From a checkpoint of a small transformer trained on Wikipedia.
Training: a variant of SOAP for these matrices, 6267 steps.
Each number is 128 + 24 x the weight over its row's rms, rounded and kept within 0 to 255. Layers, rows and columns count from 0. Numbers have three digits each. The size before them is the row's rms in percent of the matrix's.

# layer 5 attention output (transposed), 512x256, rms 0.329, rows 40-65, columns 128-255
109:113107066103109141158113116110144147177141088119143144150122098117125132108093153128111139115132090149124138131127147115154098109159182125143127145150084114121130119153073117119136131160131145114088122077142121142101152130146116085148118116105171185127142127122114099132109110157117103169156121114097119126097142140118151152138129135079160154119096138139129155118131090126145145137145
102:132117097162126115162134149141114118121136146106122087127152154158108195098156096143143164083139144091087129156137123127146118131097096135106124155109143118138092143146122109157116183153103140153092174112142152132134136142135120146123084114168093151163161128173123069117162137178141110140141100106117156128124128117118122148118142155144124129127145148154087151137143146131142152103096
094:083141122109122121144119148110183123136112072123098161096098128128079143133150145122100100110134129155163155165125102102149119145120146141076124140141134098138106193129133125127143109132146127103136096133153139114135139125131142131121094117162059102127145134122144126118146125155173136113144136105170131109139148171119072123124117146134141145142119151097128115147136156067109091127115
109:125098097133123086130138148124144117125141140142162083173128154138138110152127109100150125100120166036147142132167129157137144164084153164101159110106186113112158099162138122138131123149130136116103090134120138116095114108108111109137145143111142135131108105130122101169102134120142152084127119141127099148159113165157121144106120145133174154113129134144110102118118106161124094136127
102:138129070141174128167100132069108154094121128132106165160156112147091092120109132116144133165142123154100145095088089138153138114175173106138117099169120167171164166150111139132175099181105135126144137127145124140127102153137121139153108133140083126177134088143107151070114166122096148099129125132129101126133105109137141115105188112104125106105071165157108176167114104128134142143124
091:102149092118172129132086103137134092142130132153141152137134148155126108082105123143137091135105134124120133136109120160164131159097155097145095141121135163146110139121153140143113178148124142151152158162116179096132079105136153121104195171111140123083143135115094097125137151148117130157133111110158109172150117097104158125091154125157115103157133143104150102111095154165141097153119
109:135118131143135134129134142132140126155131126139068131120142142142182134140135115138120101167198161139149090122136107135113155129133108119132139130138118172127117132124096107093131102119096163109071129170141173141120114131122099185114141111107131144138139117100103119096152137127163170135115163145115120111113143100119141154127115150177162131139107114169138117158139132113111098129153
099:130145117109095148113118153152108142132118098147139147151154125119095114111100131129148144120118133151145150162150098136091122075128104125130166125146112118123102078114110091137110123064145099103162132155113156106122123152140120118159145108138098124129114176145070070146116142136177140140127133158134136066119112154075072138138113151072119151105124105114146133104119140123122111153138
103:156077116114125107118145131117147154115129112164143088101125135096151089106080149122116103120166122126132088132132116158125171125135114090098158120132156095167103128206145106137144118140132065119138102133140070128160095146075138149172148120114169177097075134157158138121092091166147119097137124108134109103178105121143129128088064120114115113106116158161152122161103163162135111137140
114:132159114143161123118106139117112120149117067140110176077132127109108123120131118114127093120172134131138130132139126146151118108081149111118117153093142098119140117126146122114106154123127129113094114163135186108101117143166125126147156166143094059126193140099094141181096119100128084095084134125078140159091136131114147118072119149077109127157128118125143136125162148139142113153136
099:167139149109131157103086141117103124132142111136114105104119132098094111145111092123084152082136114153142158120135165135102124164142141115132117144138110139131120143101122091090151107171128091083131099158163153171111147100152087145124088128083129126133169123108159159140101104069110128167111153096129114142152103124146120134137133114108119115150174148095158125144146124119175084149095
104:112153187101142144104126104119135130108125152150119155154099127155177098107135167107142122126150119103088146137124154123155143151102129125111115128128152073111145123111124154144131110115053133154125111081134102171163136074114121155147107128086149111164091103125141089143152144147115118127152132115175125107100128111119118122136115158079126123183168075142100113113143155136159119145167
101:118105140080170126124125113137131123126136135117099120117139101072147120093152146147151095146106138130109080137122125134141147122144115107103105136103113132116067131092172155134090159090112151132111102136118163129115133150111112137114198121127123145163133119140097110150155144108137144106090125146115141134182120092131114131119154158161124165135132136138118122149136122118132043168137
099:127130082094145141140109114124145093134139123131140147131135150114164130144135145149121133107158143116093122115128119131061177117140148153152136117104112117153151147132130113101151120166149124152136112179136114137120184149097113155108102093066120154121151169148112119170122083078144136107195132129125112175133101143158118104141114108133134128142124037143118122111164097137132119160150
107:098091090136144120083144086124091109130155103120110154108150100102160130156193143076138129170178092130163144130111156119117115116122162116141150123126175111136127179084114118101137112136111172131116128145166117098134125177116130117145103135144151110130141106124101093125125130090097110137128163061108098138143088162084105149144152146142148110119151138128073114145111155126151136105126
106:097113121174142154136130124121148091133136129092174164088092115205114120100135118110127075146123153072140134116137088136171118103113083101142134104123140102118169140089112167146169111131156126121105113113096112109145164135117118148099110132131096156112149132142148167094113114105142121131125143119108119119139104141093137114097092166159128116136118101132129158131099133127137106139117
099:159127127116120103128118129124136133138118161099151189100105096082106104139124108117142098128115081140119112112099117165121076140123125096136121131090143115117121136119138185118098152131137129142154103069131107145124152112071137192142113109116184101149089141125137125129105124122107130083116099115068119111115119174086116133117099121154140126150098070134104160149119136173098130178148
106:122137078064147107168151149146114114131145123123133152163138115112138105070181120186137152120129155134133097122145152176144141121132151124133113133117170148136140126119169135129115111121136144162106102109164116117120126130103161061083155142160103123116114143155144140152110075103125093121153101128127099094097097148117076168156145117133148148106135133121121131118133144115133102127127
105:120115129118084118084133158125095149111116142107155138150126104146136113154145134133086130145119097098131131105165136120136076144127159089138109165140142136135137123111137112150133131106135125200135084092150110088132146110128112168135159169094127106112147151157105117092162145122191113126131131136137140093086147151128155125143106095115174138140141139142135144154121121117131121139105
100:129117124153132111150079103096162107163148139083129139139107159118096154102144113142123146131109128137150138127114121154150173141107160151133141123150079107120104136163132113135120125153130148132101126099145160128108113183112125147133149073149149143114151109180144189124104140149195112153105094160118101132098072129160097114160132131172129146106082115071085133137126107066109136163125
100:121177117135123127132123151135135085135112177107153117124112137149145100131110167130135151108133150109133138112132125146092094115145110120113073155101137146119133132155184135115143103168096120172165149122094150114159171125191101123145150118147158135124107206145141128137154169180151113130088133129138102109124133147159151150158131117136132091168136159101141161109137119127082107130135
111:164104103134130125155148147125088118087106100120144153142117141086143174122144168093117108117183138154141154116152161080131137118153145101159150156135163129104121127131146113097160132107061165102154170100172121132149151166090080161163152147124157128132139104161137110088110080108158140164133116131140163095132165132127145150124113127101171116115160163106112110156130103130155136097136
106:106076162158113163147110133154123181124200132103123128117163140114113122140130145158114131140131102163159135120109134097128144116122119092130121167154135102128146152131143123127148125127133141150143138128127172105084142108189129100156144185074167105075103133076158121127153120096120135115116117135154138145105153105169135138119117124126141155118125156112133130170116095171093113137092
099:127137126134143127116143144113138104145125120101149168149142179162106123123118169147102169136121134090116127160121143084165142116166137143137123165172125129107161133104097108118121164176132118099148111119134101141148152112106125123091124118153094141131139142116134126129066092136114097070109129078126136106104109113125166114125084150094121135161126090117116137120178185127099133116150
097:102136149127131163138098113136117193132118072127143150121157117133140119142131137153122158123116123164107079133123156150176144189148135183123107140102134153137146108122136126108137151138123103104192116118131129109138137162168167134121061129096105116123128154133144132140171105101109150164129114146137146115145103140134142142118165119151135126116153142169162102090092127131136187148144
098:140097144127157128098095134118120124078145125128120125101121153144178156078129150126118114124152110086111104138120164138157134137127131158130106119099122171099142128184124125095152163105080118106097165164121127139099092172150148106116123129110118116118146104104131144149140122077151099094140123171146138132138112167119173129125106084109163152105118128150134140154170105101144162133090
# layer 5 attention value, 512x256, rms 0.353, rows 41-65, columns 128-255
105:110130101145112126099097129122167127137159114139143113146124101078144120160135112124125122123109102087133126082188125123124139100123154161155116058202117176106096055120164126132131131128113144181117148136109096125126178122132101102142107114099161150129109106112115106140084118137128171151082123101117116142088111118141121134132095152148122143136081131082108109110153145139082125094170
102:149118098088164152148108145104119108126143126170115122159131111183111154116131118114146071143142149146146146106160158146135109119128113102147107110122142142136152136105138056183071096121077099153124148164156144161102153132120091086144143136164135090124116105132131111133104088123142102159096117151107134147159133135114152093145136103131183137143152116111119129088118117154119160081138
111:137141152108086099136123102169152142119137123173134127098155085067129115115127120142130127099076153121111160126151125131151108179144104109154115157125114131136114134144128091083146127152077144127111122071086108138116116146102138123161115098119109111080129131147132119142148130111153116162102126133155117121104158179149129113128174114133140166127051136148143150170118175091129106115095
108:170152185142149095114121123114150151135138154118124124179169174147140155122097120127111128140079138154098085157132118144112168101140093149120125144145100095078138136102120147142135122081158121140122162142133100134138171122109091104150123147156175136120146119101081181099168102139109171157099144055121124115120098125114116162143123104150091173122149128148125131144139158169114090135127
095:134124122084134154081123111148091121122081152131118124128152100162147128172143149124178101108130141147137184143155098137074158162137157114104138095128080100182139116163137082112149104131178149142134111130102126101167176107168128104131118113150148116135159143120158103152113174132143124146167165157113107125118145159120095154113130141155139145114142106119095142116114119131109078140137
117:158143116101140142131102117137169120140109181122099099128135128182108134102119136116144157112139167121141132121140189162112123106141142120133128127139131110124109097100128121117132161136134141128138116121106131147112141104109150126156149136117066119145106130164133111148117121168126132156121163154119124101118084167141181088133099083132158134124117157103119111134121116134112100096109
101:131136084075133132098086081136116139130135109092127098137115140134100149150189132112122140120154133105132130147115106109142122135153138077149130125094165140153149158115127130076116122141110087122055172134144166146162140125168123107098160102153116100132123142159107131142175111106110067125152099133096157169139178131179145130171137095121144090121111131136126134108129154155113128071115
108:143161110155167079148106130116098109120145134146110137163167127121104184149108156123133167108097133104127150148131148126186127108114077157125108162100114134086123106160107099104128147151134158129184111073149135139122104095181129157097126168144135106109109092096110153180120112121112141122103109116139102105109115145112126087109150102113164165142143136161156131130140170135144183143127
111:145121162101112112126150135164158102121134135127130121100155159161079140157141177123111143138118124138140167162107136130130167144174129132108110129131160109164189152100085122140131086150141145128114122100135105084140073111161129112137122123094129138162146103126150113154141144106136130162111121115168162103138152140132169163153118127171128141099117140149108117148127132150110094115164
104:114141166101171156112094170141098141158117167145134148150114144082164131144133152161141140119116121110116093131111145165151119148122120142129128149157091111157123147127106152113127112137064146132138139148136148131120101108122101179093154114134144117146152130140140094186130159155111156096121131116103144124104148131107110136137140150149101136115082132146083142120118120097129141111124
108:142120088139115171131119111122098124135123092105146140106137084060130146112135110124128175109126147156109147156129140117156146092156123140164123155104161150148090164146083091120123143115173118130136122127097111136122136114125188112160141125090140112100129151145119147115109093167135106151116141122106128116140128102104129139098091108130115177129139105107153077155111118098132112094110
110:097140151122126122109153151144118120161116123109130110132122092143149109166135139171096148099110107116108180133078115117094108154121145094104134095175132100131125106152034140145100125154091126125094084125141128121120143131142180092169119122094099127132121133176165113135130152092128115186104127123122169116134104131127125132133116113099159129164153130141131104124127086153093108114148
103:119130151140140146085113126181126162124132086148071128122138135111119178131122126122163151154110155115142093149105108118151096114143078161159148179151140132132124126143113117090149101064095161121150153137141100162159127145101176142140148103149100155158162117113149110119153159136108123143135149183110140094123141114170178114112152120141125113166137153159136110140089111103117149141153
111:108109156085153119164111135134173132150079118137084126120151116151125118118113131149111161113155089168082124117126108119136145115160100167124157139156104125094148167107120128137109160109157097186151113177081128127141120090155129153189157098168106099135147130152121150123157100171107140115132158154142120128124130140122162131105099152097096079095153139164181113100163132146139141144128
114:144134152100127120174139129138149126145078084108135141126155141122113116149139102122111120120139165153084145133127131086144132142142092090118142117111161112129149134130167106094111133093168165143162161151121127111132136121153112102143171121166096139122170126087106122095127131111097121065126156115100129130118136125159130114142089180102120135116151107097161090117143138117099155123099
104:103117176164159126093144113116101120172117096119132117104169145158157120090129161106122139155100128163146136137150110080150130168153126127106141130136136105112101096128122106165130134097111111139063125144144125090070109140184179137123164145123152134117110151120124102119144106107115145123111120124131113117131149128126133100147125119122137085136163089158149067097171137112191181148082
112:125125132125143089089118089170129168138111088136144129099127130110160143119141142170134140149093091134115158117167106095118105122117136156153148083116133120109129124119150099143110134126080082087123153138120151124124154139117126105130083140153179153126158136111126119132128104162167120160077133155164141125174156122138133103088171142136112089125113138165116076141114115093095076139117
121:150154183153138105143147099078116124169141119126154155107159153109140138120157138117142153120156124152091131122135094094098100144143138124140133091131140131133132149185108201127133102083118133058091151117151109137116126121130159120151093116154133182117120135078096155128139106120109098116113130102115140104144144097116145107136090116080116122114170111142139167096134098137166112106092
101:085127122159124151084155139137174126136156114112088121138128132132112102196097115154150109118120141109145123138129123103144163146105098134137102106128147152156184085113134182128095117114122111153146165097123132101124160139191130081096116128187136128128153111108145137118100118129140135131158112100134140098142138124133113103121121112132136108093142121151119094129117135155151137147094
103:119092114120170165111102108118114125121138109112101145101082141132098112092120120139097097131112142145124153133112123128115125166163156128124134096124111149183122069145114115175131134124149161152090146146152129103094100120042154113139124143119111136156116111128136158083102156139109122135121103127140111141139138113100150118107088085143135131168148140130063157142118119140173103070149
120:122149113119085136165079140133106122144154130191184103108156116122114123104115101138100154150102114110121126123120128153134132122114141174132135136133089125142149141114142153129092145131134127141124084147115110143113126163186134154121093151126145123155095156132116153153111131123134107103121092132145128162132108137098173117119133081116155095117108169178150150137111085130159144141160
112:151165126113124068127152101125114137130151134120139157146084145119107123129130138140183151124134158088156181159142137164157081113151188131090124096118115150121068142100160161130120146157125124125166151145133123139119130132093146151113135128123118137105167158123130113141110116103100128111142131137111120103100174149073169127153144148096100173125136114147133112126122141139090075161194
101:090115114176161129162136137142151135134091108114122138104109114173124136090160149115086104113186153129123105095139140140148079141175134139104145138103155142147108160083108099114106129144146147158126135109132141159153107120127099095082137107113106134165200111129178100140139142168144144156099130110152082099151126109071149113079133104156112130101136134117141097187153082116129153131133
102:145131121086140134131133177173130102112129131119094123131110105157153138160107105143119075125136141113156082122117100198118097135129170161162143159129113114108114124122154116143123099100112133148125156132145114144149153133082104183161155157148110096189142152172122107129165107111151152152136084092159120137126129118142137154082144123163091123138164091101146133137162173159165125175144
101:161154114106125130119156139128163133116133119128113090158093122127148110145126123159110145154118165140109120154096114177131123161127120131156095133148156151107132146129199125158120093109139122114187114134149088142175092114092127182186134147172090079155098128159149128129104147169103104128114093101167112089121140162154103128110153129148124146133130135082099062172129137149127147139122